Part of a small language model's weights: untied embeddings.
Each number is 500 + 40 x the weight over its row's rms, rounded and kept within 0 to 999. Layers, rows and columns count from 0. Numbers have three digits each. The size before them is the row's rms in percent of the matrix's.

# down: layer 7 MLP down (transposed), 448x160, rms 0.0787, rows 154-182, columns 0-159
# gate: layer 7 MLP gate, 448x160, rms 0.114, rows 155-182, columns 0-159
# up: layer 7 MLP up, 448x160, rms 0.119, rows 155-182, columns 0-159
down154 100:503513583566486505445489481537550506480495512452553453525562474563529421538483494539523510467497451419543466491443446530536578512519527523603453490581513505525434537505544463520548531505505519505596554543563540452489494546462471579402486516509487374518512507447472472550493482481510479498524448460481503518502473517517471472565488533483551506514509530512567560501532462509522465477494501471490453454493470505468518460478507472563419518519575555461499419476540469504487492439506537
gate155 096:497454518493501535445490489471455448451453493460495490488505548542501526460515436489489438575478457518517535507439519524563553515518453513504504493465511562536524444478538486574502479552474591532543508512526502490482473477434587549454431486441520500455495552514487519506546457425514539511456479455492512436417603505542445581409518431464524560504516465497477495548541514471517506509534546456464577505483458457507508494510526458466510445527481421474592524550530458562483507565549517
up155 098:519538525496452451446454483488493494510493407509501547501414542521559551549510469538458481488531512539516549506507445460515476503507454486510590486416500531456552462486483512548494521529470508484494488553459519549437490439533492478508473451524488468504521429427416526436572497462489517491515474458515587446496484504463470499451459444483443547459459412456506578476500517457536490470515439476495473498452556467520508558491475513435496597442557501584568476534525489452564527491481432
down155 094:492477469503483457412472536540496503442492445465531479476476529523584460525531494490505477532452498568492558494554486547484512456510448457485501543477510501523498457487550481477530490527508482562571490559507511426535492446517493516499485476433472493535486522500558507494528500444479551524512548489425595522523436451549508562461501468526514566456532427445520571488498536414556501458464510420452572449502501451577477451530490520501450487531512462562579522532492378508467470543520577
gate156 095:514426556474502442480493560521466427492509437470482551439527609432491536511475503491426436488499473485457444525457459497517453505502542504509539518489532444482497527562495527504561454509480567481467455566496402475442469543570450487455469516545532466519496479572499417486550527466505566547470478570513552491534430530475549452524531526562551563521507501499485457523494540495492469484490541527557532509486486486513497462455542438497513492489586471414466539519448508524503573510440550
up156 094:538563475595529526456510459525489513497450443463506496507452499552484499486472547505460514508525478529522448559507414521480494486482486513456517475448568483496529435467460410492394461578533473450521497544473507481527521459510461549500463492460465502476538575518522486511519529507496460544510490505498543494504529468550516417486534502499476438514584541502492529496576515535400528424440505559517515545525548569493514549533555511530506583488524493438482460529579481464532605491577443
down156 100:490484462526580463507511495483563519550537475428509498549481453540549486470460468562530490481519550549500528514504509494535516443500464576513540539507498460475492507463496481459593455542454553496560465513488503510514543449419492511575485573530450527515463523560474543416481455511507524474533418544470506483505487447458459483469494511560491405520497491547451514468586442558484521445482382542515496485557448516448428523470483534520494465468468467448482508525541534556446501599522530
gate157 102:429481592579492475559473547543537524488498449480482466506542494438584488555520515521514551487514505556440517551523495568477471430527528523504478536515490578484510533494512536504527479553476431507428569561549390553493433496485477598511481467473502515428507528526503528476519448497444515485498450515486420482476442556537561524486475500455522558571516510480416500484485538543493473485519525404535479493517419499446516546490523487543524442522496503525539492525495464473483482596486522
up157 105:472535557561476475458525483523510518483476463500510491486523424483508448491582501517539495507408507466479472485508465468560466534479503504440572445528520474504491498462458414455571491531485556504561437462545475515432480457514512550470476530485480571543530538536435487531479548504512511544486517455484536479508508436571544533494463546529459534528505575504525516524436488473469537563543519449529485500518426597460425562500461541427496509480431482534540520500532458499499479607613497
down157 110:496561519501501446551554485546459465556365486482514532544529426469488420536469479448467464504473515484612462517434425502486494607451515486472508484550519532594427448525518500560502475540512497427525518486508538525503540570480454424479485486430495415434541499508511525509466456573491497501541531471489513530487485478404478506538489553526509488532538496501524532535514452497506497491555547459544500491527442467496531535535466482552446494541542507443480536464540499463512449462510525
gate158 104:527470508484549499547518512513530485504423557492494589458511540529504552558517441481571477502531522487394511483480521447495527414548455456469519446472523452480501502485441520520481481471486509491558456460533531494484521551455520510454527474481538460502492554519428483507461434483458563484570499428504487508398525490538616557520514536534565488487457524570504464514448503469512493470536510519517470377508516486517497519478466416527477526492541492484548521536562510540546547486588416
up158 111:495472557473536535481536520560547460518532551517467511468524401478526464522509454496507536537536468548518444547476573484541524530495446539554517456526509580523564483506469542527501440475590559540619412509489427454445481476449479456508526518540515506523443547490503514456520493494537528561508562491543551496527460509490481451518477449547530473473462442405470551495429469524480492526516464471516459486455542442466455541503529479499582509488463436436528461456507497479479541534571455
down158 107:444457540470501620532519474519496478600550551495527456524541547471528480526449491546504514440491568532566503480415543529503554482530478462548504589463466497507547526455551527545501464511564550517558431498447541484473467474569471509509487502532501504522476507522556532468476589557530479507498488529505463493494532516474523498498479538546573433527564449491471491529508546484549517524517526448463477537533542492491473506407466598496573465487479492462491590486476481453614492512484510
gate159 095:517468557441431507469527462570523495463435562583482549474504498463494506496480557527487485463512611519489524488542467487504475482545493552534477463427487472557472446452475498479410441477520432477515468383419503595485507516500487440468530480522490534447467535521525512623536441501510451531494530474532482500550566485526456514461468488493507486493543450489502460485561452406513447532545512542538540541526537481490489507575556530463458463478497487488502567467513489518499471554542515
up159 088:563449466433538536528491504528500442593469510459454509464553493535559551540503524473481492600511532484485510495438518516440488560537519463486469477523525441481499470510525523474521566486473546500505558542545561447482493447559533502427557471517472545503439478487504521466485421462549514594521489550560486513455509490536498543449542468562502491451560487496604525490414518470472528517485590482467451563453447543518523517441523488481468441562505503524496429501495509533455518470583497
down159 091:518484510504463482479517510494518483480490499549519505532482526570535495457540405549509566549483529457487436433484481507497494510493480467502460482466541516534478564488576545514518460444526492503464503526531552464552532563508538486455514457539518430540494453521475451461495532498430551506504466392533519528492585575471525510405551457403478506550490564594458480474551446487536524442524443490498524455516497525528546443555518528510475523419532577475523536586482520493549434459467499
gate160 100:525534524471476462560478412542487461437540540530517566506475498524499468535536478543506502492490469442510527385522489542543520493483537430486492500554504494520521438526511503512549388453475489520474488560506521460517471573471534503532486518512528502446519518484502516496441485531517490495517507462523481535456503542515546527517443488453556532519498516565513533524541487500546485567621521592433509498445474458547437508555433475463472540543516498416489556543435584465464385490551502
up160 098:538517448433510526490494484490513522549480496553546452458579528566494594463481495522519511516502544442406517511531472549492531513435527523481498486494511551473468503406494489428463490509432498500510466511494510526506437558479524469458550518518494476495469485487490513438594524490486482541480471529552479554489518490558469550482481463491544500470458476388504475581568481509516503483438520546526523474544434461613501546459431534482475521492461470412517575531430544546510457551577519
down160 095:474474493536446505493456490573573531468444535530545492473525549514534539497466563505548473545519525583451495548523547468476464490510556479479557463466542437554485506529547542540514475551458534480499497562519454582510502518438453445474491575548465578524548478511485497456456486565482527527550507470451564422485475464500488481547456480560520486523502524509531525495554496477480557555478461532468513508465574521477476477506423580517495433505503479603574442539530426518433452479493447
gate161 102:501488528475469478494412481566577488546547541465524485520519555581472517518549515569536468476481547501467485489486476574495536575543439530464553509601563503535483465433523492402565537434471492494518551560487525518407531493423472535473598563518517488540504511492534499522528490417499469524490446482478517529492548487487512526479483467538494470464515503460563475521489538468483533417506534513522441505476425541425523519565512532501541513487537513508501510469455560461446461547448549
up161 098:388458577472429508538532479476460485517501487524484501510521482529478561531543497415513448546518558502536537444457485497538527497506522490530499493438406492524486494480494508494550550531478522506485455578493420428532518538565548523488498460395497494405533498497548451506459493527565507539525473447510558442504502533486483417498527487492490558491477426447497518502504533504513520586570527544571527473494502437525541460468549524550460505512501546434422519503517509536519564507444573
down161 092:483494490543475496508485549482531522447522486552470495567425469462486497483427425496551497497469484489498564460521513579480498526562469476463504474576510453452435480510520536570481468601439438510560505552482469566557441517471477511590526602533506465553523557455522500535450493466506570488449447482495462530489489458490522497561445508430474455513484539462499521566509461464513518435477521513502469564546461501426445525472470524475484413544482528470509480468450472503452434469546457
gate162 103:532490535469528561519483480487408424502481477439496486553508571530503568431463559522458562502478468546563495449494537497547534538539558549477456533532486495514475525506488463528458537341475548541490539562504511467460370465447453476488494486440453553528493482494430553592514486441524502482524484521454482472568482511548410497524504511484518525497467529530482556546548559466560550534468519509522500496518494443518551519498474514510509514550498516534451544457478524492457460483470486
up162 099:571499567549471530514515470496471507516454525502491483477462469513561539520524468511516465509480539506483490422498538490486516543467544481470507506395486535529524564429546547472559451442491561474492572459481507542473567475520559535575593475531446538483553515495500424442498518482558524444468515547496554457472450465499551425498487523443533496501500525429475502507454569503380552476535479479534536504583480452506498498564584503530500481479494520494465470443530496513498586433549483
down162 101:507495564490473521522536514482478509529502515521556462512509522532468517462532489539474385497476496510565493469475521472510577531432557504537431493504536572527557579458485581540516516425469504464437514492461493478462542430498489531529516499493410589534479565551502569545520504473562555486557447496503538496508482479476509528398436522470556532501476519512542449536559531469563522468473473526522529481524531449469457418570522543473505566454513552515470455551458502501497449546497425
gate163 098:505446516513531545507571517494395476555495547553435474526521511522486532578467451515488504518502563497542456484510481534506614500506462474523452499502458496580545485555521512511495523442518528453496477478523495541600588495478501451487546439546525488493470491476526457467445457559555469504526462518436512464456555533515521460422448442439521529472570518495424458546539556465440497488413562513508485509491458475448488500471518487469440553518453506598498507463508471478503555555536500
up163 105:506449447456484471551471495485424537414473575468553528545491463429507485480473553516440490459541539556518465519552537594467549571560496525472497521524532581462462529468539515597496466534500542501561522473489404500531584516495478504502515508581487532511505534527514473489467496491516444572475512448422509553603508481490518499508524528455444512506481504498498470487541484459442499475465381490539453430478540520441492503545487490529466428494528467482525452509466512469551450525491502
down163 106:552575456545493573519451484601450431471480521505469544475454485415509543494585440530502485502545490473447521541526506487478500500553495596549563527469489531516512410566545509501486538520516559539529509465518459535537501512526459499520492479433495459490455530456450513474477554478478477562507563452523477517554539522503451516581491436459546530479524515332495448493478505478464514521471466498465483527488452474522495460593493537535536408490509466494492447521505532503511518506484509
gate164 103:501566519472512489553463523424453527514472503527526592505594556498542521502484529560529522473488452540424457521469534495470441451513460478486468454580478478582504517530547513566468577545477538373458509459482463531467499511512501476465483496496485550488527485486466474480488449525401532467486532521474433537484497509570498515480539499466603441436446562413489448416455482529481514517472497591446497501523465515518482521523544507493483463545487523477442504493527477481497572508459479
up164 102:514462537470458563526437504512441488538581475531518433474521526470528513462514511504389489536502474485472548507583447424486456541546437522532505431500542536478537529545499564479512498513473485488429508573553482476570483570456512458494494500560483413529563497474429532523525555498513557480509545508549491453523513531513523576511518438521499485492473491534549491483489526472501488542581439488524452479436546497565501457505420442486535490452509477465579498519408504445564505471511448
down164 103:479489509482416504520545505517534512554471492593488466546479472462502551512561508538525474542533605428504469473513440464563484511566477562435524525466472457543594520469477567518551520567485489477509455523495495552532491486526465466538529471521460437504556522539442499522524478442431471511512489460467484514599551520416536465502560492515486501498476498550531482459537469452431491530493461471590515523517483478519509524512544437493573518479487484497486547469482537548468589413412485
gate165 104:519506507480498453465540529524528438428493539420487477504452470490508561480482515540603528482492479580514394438553505472556522494468507536555433470516500486514557542475455469461513455531508520488529496484534560480501436533488549477521467491502424566503473508479539548494535475534441470536509528405460532506478554448534492551513467487516436516565502591449547481494459401493476548503486458559497495451491456465491454460471533510512446516546468531506473479482582400549508438511476437
up165 095:550523546432491449543486496488514504540479497578555503553443430480519469526468545524493490427480538448464517477533416524553515580471460442499513456452462540501515511432496558497612530496478549472441499472516499580468538528454547425440441504522451503501491565432503488527548534506500502509514452531444567518493445462512469534515483497549480436601477458514488483507550631492496498551497547500510460510560539505559449542465463490494486501477524550488477587481476464504495496492467489
down165 099:488440411505528484518510435463514427513521499503499511413412465472484503496533495502482491528506491541495483587449468466501523466518521476541468480452611502405490477540443477560481531489465469475525537555494560537508524476433471484483486496490513438485481437491470458544438504549502546531483444393471513494477554556533541496447465494375481514485506526501530546537527529437490563515535464462484478484468485473528483455522524641503521436490463481476486571451493469470467486493446468
gate166 098:505506511575528486502486501529620517513558568523476481513540490562497458524577554499542431566478421530477497477472498491509487537488523522465523506500545461529605533589509483574632479481498497475545450415393495530468520492462525492519498473437512543525448541523450473500539471442490536431456485491517480541517486540527510459461522449492484508458512498507551515490480568586523485491500472487494443514520497537484539510538456512608514559500527473494511494518524414493521541538512566
up166 098:460496505537542492432539457477482457521489443537451532435540522543488523529398573491495515518530518536587481494431514469493494530505508439505518540554456499470472527536533502456539464502552490501501459532500478594460510552539547562560489429588451504514541529591507559533536480468491516443509543510503478462551527548515532480499501497510467538430594570421499503515473532462493538502516449445562546583494514513537479431512525505416483578535501507488554472459473521550519446509536541
down166 092:453540464483406460502436445482460516517471458491487539522489483538510451470456457528581513531476481519485500491540521512488434472461534543448500519522483539501491514537449503500466528488509554427521467496467521473490435481416492421487517517541538503473518451585497536490571486500520423487483538515501437451398455477459483525490508501491560455520540521551556519526608456458515466571507505459481503486574471526519419615469570516481440482506538463511461568472420527514532430499484467
gate167 101:534442514410441475547491495573454467540471537507479425480478490434481473480502543512493482441504524485564497498510471524536554455515525443514391548488473547555531565529475481501545492503450537522516515521498456472492479564450498455579455510513484593463525496470508469512578499540514502442484364514520512478556527500429506522505496413512511582495468459472523502404543480506521555478463544515562516565497536544496514495493486459469466558473491473484508537521541485445458533589461451
up167 103:518504515545508472514529502468413465502563498495449503517522473489532510553525493512480413522570467510491573556523453518462459554513493525600520479483510530502499562479507465524460456504500430464490484508399474521580462511531554477501487485452502463550564532577585486468490424499501414474474495516450542493492485521525462472482557493543567462510443591498507521462398614543559485444490475448474557510491525485491525457504552500518469508460508568539487446449508469506462502474518426
down167 095:503526482530521506501444549557495486480507498552530540486517497457471585508558510435493473478414479504465480527481453502497432539435477490450470521494557509473537528517588511449459514488532547496522440488432559529463523513468609543438519554501430537505422472494424530529482525495546486498511535507550506460540593481484535482492424544484506455529492539439523524483470439542492532513495535512528539505493490517465473553487448461479557566491472472501489630551466568541463513493615490
gate168 097:476514519453589456431507516439510459541463496534573426509418459447506567518538512504515514522483474535493527460500479462542472487468487538532503499458462585520513580497463508496496513534563545496478498476456526564472524447580483518587470532509521489485557533473492465461494483512521500497580517537485540475486591442450472547529489572458533493475465483485449548463453492543451447548510468434513560477474504456449483509462457562520474538595553395535512479558520538505435502502547444
up168 092:530449500543561497619541482492483509462538513484541492520495501512557500483390498561397491459494510524498487530584534515518440546482479530492532465445504550562534522480492497574455509524399489564467481492569534464521517562503509530486430533558502464508460433507530485496569476432554486494449419473464512552552517492529501518471428462527451478478490534479452530444471546483542555545491421432472546493531525526436534542536471529466485528489446529507481496529479584463511495489458469
down168 092:521544480453436536555473552506492426516465527454486549491544459494508499433515462416582516476558448463488428503467469544453505552481522466496451493508544484509565429455505439419542513502498499462500528526489443458522558553439516516483538475566479521538474512512460531465489492493456535524485429441463521581420474499522553484510541528560462528555527493518482552552501541567582549454484551569485481452496508513492458515477517529522510421464450430489510444437505461496407513543525508
gate169 100:532442494501455491474515477438410531447562540474406474476502485505519472555511511466527469458597426486533515522485558553542511511540441508508524466552511530522535465473450534519509484510535467545497482443431465427470502553476516521488589484528495483511466488491450516502510498526498538549512500479474541547489566569462528528474484520505410547508442494555523534520473528472452483480466514494602559486504585569555508500517520437483509491376557521484532443463500452524491476592443462
up169 092:456474510497547526509484534531571529536527516421540526505483526500426535553473497520519469498531550504484486478552523450535486491405480516522496518581415589492527564519483429485541537505479444497408549551516564456537504468477473458525523518532537526523528503454522485501450465492451557458461452537504479581491459573508448452522567498526480532483455504463461508419511441528506509495503446445429437481457435499476475446469480511449568445519485438455525500526458536393541472500547483
down169 097:473490446472538561490456551477534546561561494470513503475454560549556496557471450493528540422486482444479437480512547508525517550487510449519548497538499522504410491491467512531478530526491498470451526519460574489506450529513521490557481488535532490492499490477519551464532442578484526541445544548486443485540403532505558480480486550470512466487454533546471536526490524493492459502578579507562542438562556550550494450513518451508507493558508469369477494499494593459521488605530533
gate170 098:412488463471516455459459491490509504569502528466486446411469522561592457563515444498477525486545604547489445530449528491578461432528534495448542543593479559534550521518540516445546537447567502504538506553546469550484463481501485522512535493497501472569493501451514453479437469551433566568503458516458491500466535509511450520485463461480507506479462486481497567475520491519458488423504517575591444555441488490492481514512508479489446512555469494485504527499544508468543504453423519
up170 102:453508512472421501574477462439480518537486522544463457528527428570562433527471464482526402494498487551495444523513444471467537518574500482527518487478490491492530435544471512583515506502506534545510508512606518491468505506464479530502557437481487404515519436533567500512499384488473478516502431472412495522539517445486448473505466536407399514500453480526563531541525487529448487477511495472517459507489527496513525517532451501460475427458445482530472525427493504542527545505440528
down170 105:592444554485528505456480503536488538433507526555502523492551530472389531429478501424530472456574504529528513546533481454506518494514507448509474404497510483466437507426443446472440559562520508525539486511477555481478560484506468497472515532471504526528542491530450447507524568489523474517478552482595518527487540455506564471467491512550575469430487536511459497553433559412580519513476541521498519418468475502522527576451548492521511506446520539483529525509506499487516472461416511
gate171 096:500491457513496480534549553485444479450483484492468464442564547499478525515550548500528466524529441562447533519498522557457451439446484544579536517559514459563502505488573484541554492468479504448535480451556527559449535519489514517550563527464546481484583522492498497438535562411507511440533506478529551560407462507525498529467475523471482467518536466529513555512561518520472521431524475498536499540457493521471519362437484460526524521470552523472510592466511474547498462485510587
up171 090:460485461513482498504476547502509491504493486510471581536502508455509567522429509494465480458430485403541406485500552474461530543598474499425519517543458452475537498497453507492423450419504514489538569551490542485539519576506464536460483531545471457447442557466443534488476479516531458526562444551497477483464480425501518490573415467485505504473468450519540543517504556580456489493477567443546466486511460403527540525498513494478561478523496501573508511529475477550497481442454541
down171 094:490461554474481497473556482504446502529560505494539521525471503515490444479480490531471531491499429566463541498422457516485514534546436506486453489470501533560460503567503499405556503523551450452486487468483498530566492557500425422516483591488512491488464468529527513454484492516522539476468468494509530464481459588511460517482517437473483438508616552473458479532455450495536467489451492464437490440532532463514456563475464478488524566489510486486578499514327539521462516466487464
gate172 102:489478469527522490485476493523485442450537508503457556557444540514498438546528458584525377472537575528526560526528491495455556429440519471511560481501535469500491511545470568515517488441524518484570571489488541588486468473474486464497489479508488530476519471571504500443382459486480526499480461533428549456479493490506424432447487517534496492557517531580518595547519502509494408474472526441482507488444472452428541553538511521502506509466473453502514496479512471481458482462568535
up172 101:543405461467500445484467558473434505516532545529484494473507487462537492462519475487500514457443556492465495555480540486511527544520597475496488512406494489484500463504518477460438487504501517492516471537517520504466486502515458546601472494581433489421458476551458439583526524499507500579547493521540504455587510479477494415509603474454535574508501430522506498526546472441520513543525570560544525485497506516592505499440528458526497471556557540519502477603496504502518503450471544
down172 104:576522499458515503561541555482483496511471568495491500538417478532447554477479547496488554487490487469543461553487467486404421473574537461611505476585512495514480494529585549531499524564525500489440602507485573491506543527479485456525528567475566451509493527508546536492499481500530500528499466560486507567517466482522517522537530460479485416457571466542434490504501555527467518496494498498523562520452551512526471473479516443513461480527407553512540481507529509434588437525470481
gate173 112:524456494471435495523506456484529501472553493451394512422385507496586516512470549486479497525426448496477448577500510470518509439515589487525477471504473482479504511589544513464557562454545552483511522491520410537567542442446493503529430484574511504529561493499480539513506484499507514545498496464521562509502493576552542487489470585469486480495539543505460525479529501491554501525540474449491478478532494448499526511487537467580549540532524578473515505464525517590494548551521584
up173 107:511499529425493519482445408557482506507511489456418424522448527434505557454530465542481490529521517478495495548511513402473470485554525526539455491484524505468424460476490497511463463509494537504477615455530421563523416523464523559444513613585522471485535484527495511530528468554446510481462581490509472407543551531511474529527554514477462478537506458539492521500523525539550472538553501488536550433538547476492473520482502490452491506508542515522535497411512457506475517540529427
down173 101:565465423482550487481573429539520436527483492507525439485512459556524451507460479514460434467563455472438550564442477517458596470494460526522574453482492535506453468473470560591437521466525595490494445469518517488553526520484527550538552479461583540526496575491493486493533508457550537405510509481494512545468518539509501566491514507469520484441562480435506383557529530452499508483489488536486530522452511477517533498493492538508464522552502518461545508442545447482547465476508483
gate174 110:453507527494467493415581472558534524548491517487496483532435510515520465477446494508529477483522505499488462451493488481517468479548472514542529554501571417514422452503513449504513493508456502510525559505550505551513463523467519507509523506555540484517484448491509446402506511495504505460577426483494450451477563544512478441421596526451517488523431459537501416553540598522467464411430540531473536487517499523446453475530506529421503439484518464574571520527489482539459446443482469
up174 104:510470529475522510506507498500493487478463452427566520531481508504485448452511498521543465509464546492472560389500477462468483438552421576482512511476425491561495478501474548480547537516528468487507543467488502525532559521545454496565508432531488469480476479514526466448498485506483516559484595484501481493512394460394485560520522559518544502478469520542469534437494447517453560479509548490512544411526338510453541477479515514484548498431555512542466503464538478464514494513447544
down174 103:426530532493516490548480554589436487512528478510481555531492504565471518430531470458471535517440554421524521468529492491518514582494519432482481433513514539518490516504501560519441512492459517529495463498466516486527512485511452522444431512531435499495494461467454431533506466521479464457490493481399480514496517452504400426567471509477489581480458549592547506427524451474525512527519463465519511532529415581460497535549493444533511471493530474560479499445603478520469575502536524
gate175 110:531491478511496519449514497506465533510466427519499549484447556451465439482456506552539501469542494569504446447516477501478606491459458493465499486519509446509512581524504518498537495472532530513578534506507498510434491529526494449439480523509581520545505488500431527446600473506460526461535525483502503512510520513494464604489509567485519460532580494509505523538535511477433533456527423490554494395508538520478504496522457507418429426518405519539469562438462491455448444483580476
up175 103:456523488459515529478501494402452543486539470499618526527459456483422504534508494510494496535500490488522544561537432564466518553468509447509545508519461484458501576519465536471471531496544515497511433487513549477448450470443475491482488461443554480420456491531492572436582498554508488454403473564534473463456461446522410506553561631455472475513483474509537532537536467488470510537489445448523548473481489459493483501545524477492511485501478560499474532563535449490507485535556527
down175 099:482500441561506514423498482501480561533531436462474565511540454513535509481447491555479533596496524559519502527566519491517542445524516542569538512510523498420574515451423524546431523468446545506542529471497480486483533541506482525518517516454446527426585517550551466464490457455518514534521577541457454523470467469487508533516588483523480510493451519468580527441455487496437488433604499491495540462533500501468534507474557496453501562444515475562557540508515577529530461519463483
gate176 105:522412532472492489449500563572517462548510560494473463509425505470475576532543497510497510547523520524515521598468412599503463485551546471493511612468525523516510479537524454498516502503494437524516519515520482568454485536475488513495451452468481516526451558502536436467539468544474520469502393539561444472496528560441541561547523442443501509517403520512509512516525453555534506558500540551515508525571449559489519526466453520521430487530504509516527525559455528466461491435518500
up176 112:460527545487611524521539507481451552523496528621494484512523541471481534464482505540535494428477529475531445492476506465460499529429454506608537522453427488515521486522494545446477483573477519524600451482552496536495445483436525494535504482460546495509469506569483493408601516493531511493553491467529489508450515453467488492478538564493506455486517480479543503427533445585554559554496475459481431488491501591493504470533455503476474472443469580487496509508524580507530484544505504
down176 105:448486565556601472525442402494475465559560481553511466482524523422559540399485521530476472477487469516490479490560505452465483539505463501501560502507447508503544565490467525563485545446515503541571517496535549453450496518526500489517490513514481484526530560560478487500556487542575453549574441523473448421456528545459474499484493503585533482472516492454569509485516528499515460500519518411538468498509463561541475614493480461454550500506491508444505545494392486484496512476506498
gate177 094:476483497459506524451502423487442538414437459567548477492480514525477420543620468512424503530535520500539496541573510481546546550552572444488467497516542523472459537513467496517541473588512464451521465500500421524465510486499563521433507484524526409528519489437490520537534486465551490525452457490497385455538540462535484537445570429495537530486501460565515559472499532528513497479533497497430498461470502533475518527490508531506457545485442527513447514558531473520519526476496411
up177 092:479532584543496558539511473514459457470489469495502452517528422559501522472414585533546531505452421524505531425461495518472466445471477523551592489489449487539531500514545448503574514421485531502546551493559465483542499530467460502515505551472497523503528422479465499447504438525455448471588471535476467531478458533454494463547489534472476424479491542490444496482502573465514503493481466445531467495488491460485531519517530459513441430514464612515587481519421489546486565464512516
down177 093:489526539499454527468434500483496508506396516440566544514500508496553592476485482481493590493480511516421552516543473468514513518515477529546562482529537453570563487575502524524434567480526481555443499519468512504486500540529508512441510536483551464480517455490502497482476524497414484535466523540460454449516475548545559541490558524470472473514558625450439495475468551482474491517538516569536462477392553495499462493452541505525452441446553515536497479463544452519581470528525467
gate178 098:458590474541506545536491481481477461464428473513503467527550454600523580526500552540524542550387494494470577443507569535481495486510444580521523512508575500504586565488550566456497468530458551532461539499493432507521454567533527442511513569525540527497481478504516561488524485534545467564458487525536534470548478514498504543494494515494571518557486469436423507519503506528478550526521531495468555471452527409472463584543482563497491519498453499508472487482555513463512454486499531
up178 094:534447487491527524459476487567473453492544513454553501510569540493461497473477517462500530537485490447482529527492473564448417479532472472495532535486539505517510556474606470481455468508403515503554497471521415496498460545510448497464475594536532511487528464475495534474502514541541500461478426504498454486556488485482483637458429532422469487424510500492511584584462483502538548506510496490450495495463455495412467607573583455512529486515478502489528484485524551469477479487462478
down178 093:554471534520503510420466464453435470497410490516463475470448442559447528481494432497494482485440508495459520486494542390505625540456486518490539469495518464509476537491437556484453532485498528483568472562515505533528497529460459495504436522507566485464428514496461492500558515482477511441531468476462518419437448470578463446479483530550500481436523527513574521561542538471524487500434481555519471581543557556536485455451502514476495433551458532559474492513481518523536466528451522
gate179 095:558463491490521506591474387540550439494548487478533558454481504512448443528459479450489539463499480459563575506473532433554478471541424544475496474458519545510454552508535462535473555430459459555481553536522532467500558509540455471447540464504485557596523473478433496462499423475458518507467527525428496557506515443451550522498483498487488523510429479506460520477565427487460467449433500543544499499548516508431465465540482509476498482508522517507437530501501445487485524489504397
up179 096:507483547542506560500522502471501529435505450463443548494471509565512437480528498460410481551480480429475510464574445514495519545480542581495497530573494440548473495465407478428466442458448559530493506501473494503499481514488508506470422540498523488440497540505562517507540479520571556473519503445534561392555581568497457583505524542520455464495520488491498563595565503484515498495541500484502460543446498469482536561519556477526489511444490549470497425441511528510537534525467497
down179 104:449572490464556545519461476509523522549562510500459448515493421546534479523548498436478504531545593589503496520461515463532512530522477543541549516535400471509577503537545532496481488455539552511482526516480452487503461501501526453563490559530463537446445480509516497416553562506536426496414498498470533495483490501502479547437537507536518469493599515448538495461503535524502553478499537470480539526491559505524455517483502521485503434550548527481488437579421587517462459502534590
gate180 094:502493426538471473556529505471450495474437443485525473447538503533463508462523469565509474421529537504482411503523518480502545458540520573500479465517522443515498490440471548563596534471452514488433465477486462462522469473449499454562510482454449537483598499453561517451520585500559440529433523486494464489546464466476485482496422481435524553487502492524520499501483482567455461528536481473509524512419461463506496561519525606453503481552545543504437542438427521487447510468498537
up180 097:515494498523557517455517455524556451516514547474479461611535497471498519456556410495506517502428533492533499507480520546479484502460527519457411512529423502537458469481511507465494436441573540492630542573506544419483495515493535507548432468480443551630498519488486483491494494550531500508498410525492511433455500554519572476537467528482485552479511460477510513500541483532520573461519546531522553481497471445534530469524518443496539520478462471569580488536492484489474515501464568
down180 095:525523496494553556559504551421557436492476500511473550524572501481599489547479474599424542533512498506579451448542488480470393551484491470443538552484502565533518534523495468474503490496520513513473524507451546442459501536510611604546493490471457472486496460510549534499575485523464502482510496478525537444442471440529428465490510522468524520518495450527553516552545543567492473481496506525547446549508523551510538527533467478490565535530488527467479492519444435488505490502535592
gate181 099:502518535495479500559521474456512536547542494443518509495449525401476527530537531523474527483520522522457537446529516495459457539531476548376442406506475472516484479557535482498543501517521519443521539511480492561402522480574493488470482526446466467483454498468461566453471497523535535507505488486502527477476495538577481482549559507517482486572519386560509462574459538539518545500498544494467529520463487524449409498478489430509589466539533453477569489604443560494491467505478484
up181 095:591511535548496556514473542525539493459591566505582544549432432489481488474548512523488473514523505489547544392490465520488546413517485569437484489485491476417534435531561469554522505487436527481487607484495520491437464526571504419465531552498492552483448471460490499510526497539489510431521477516479495506469530495524458543467526527510466526498482473502552601488497502473492526447489436494550517484525469531436462509478544471517601435493521455506509524501458553466495460564527467
down181 093:540478464497491469493501541548508558541501537478500540500478523494392472536494465485425435451458468472522494486480576428515535455473443501533445547493495466534604498511440504445539583505462491538452513567458509512489478491522504477493571507505533533482543557450446491539476479522526524553480598447523531552487518527515474469588461466493551502482492446517492586483466487498516568503473489462554516403483479585491489527498459517491564555470452554489447473598467490531564438492490519
gate182 095:538460504537469482562475445521489492470490538491518488467483577473587476525465472518516471467495431568464437523498518479520503549516490553487442507549553497496559487474502498498430575550523531487500576534500453427587550505505554502471530553467487516461495519488436561485472565500547520494532504506462477480466417462558493464475467428443461524473472548446486556528538522492351453556525506530496519595517546488498432489504478508539505508577548478445506477447452513524432513547489479
up182 090:500450474497452475579478546507524550515479500517448553579426433540449557404429518549407466573579474479496497450552491505474463567464500504481511522510470528445477521547492551506511503556507447499494504501545446475538514444574569582407535517515533490495507523526457465538524451497453538469514518543495455404500452442422511452492559526509470537484498441454469447518487506488462506478438511509529481495474543425558476521486485455495532499539507519485491517485536489455535426452511547
down182 093:514526514503462492518565482498529423526495450562502548545515454427475459485527496478457451521502488539413598538533466492525471462583500456444498449500428464537523525535533478525454549525576462508520508491497520447511494468508474521490539479409553524443446523535532494519497463503506527480511556489536542519475485519453449445485485496568413482499442501448513564538474467573431476456493515504476540513478460507455475450495443432513552599503542466446522467441404528516486461412535499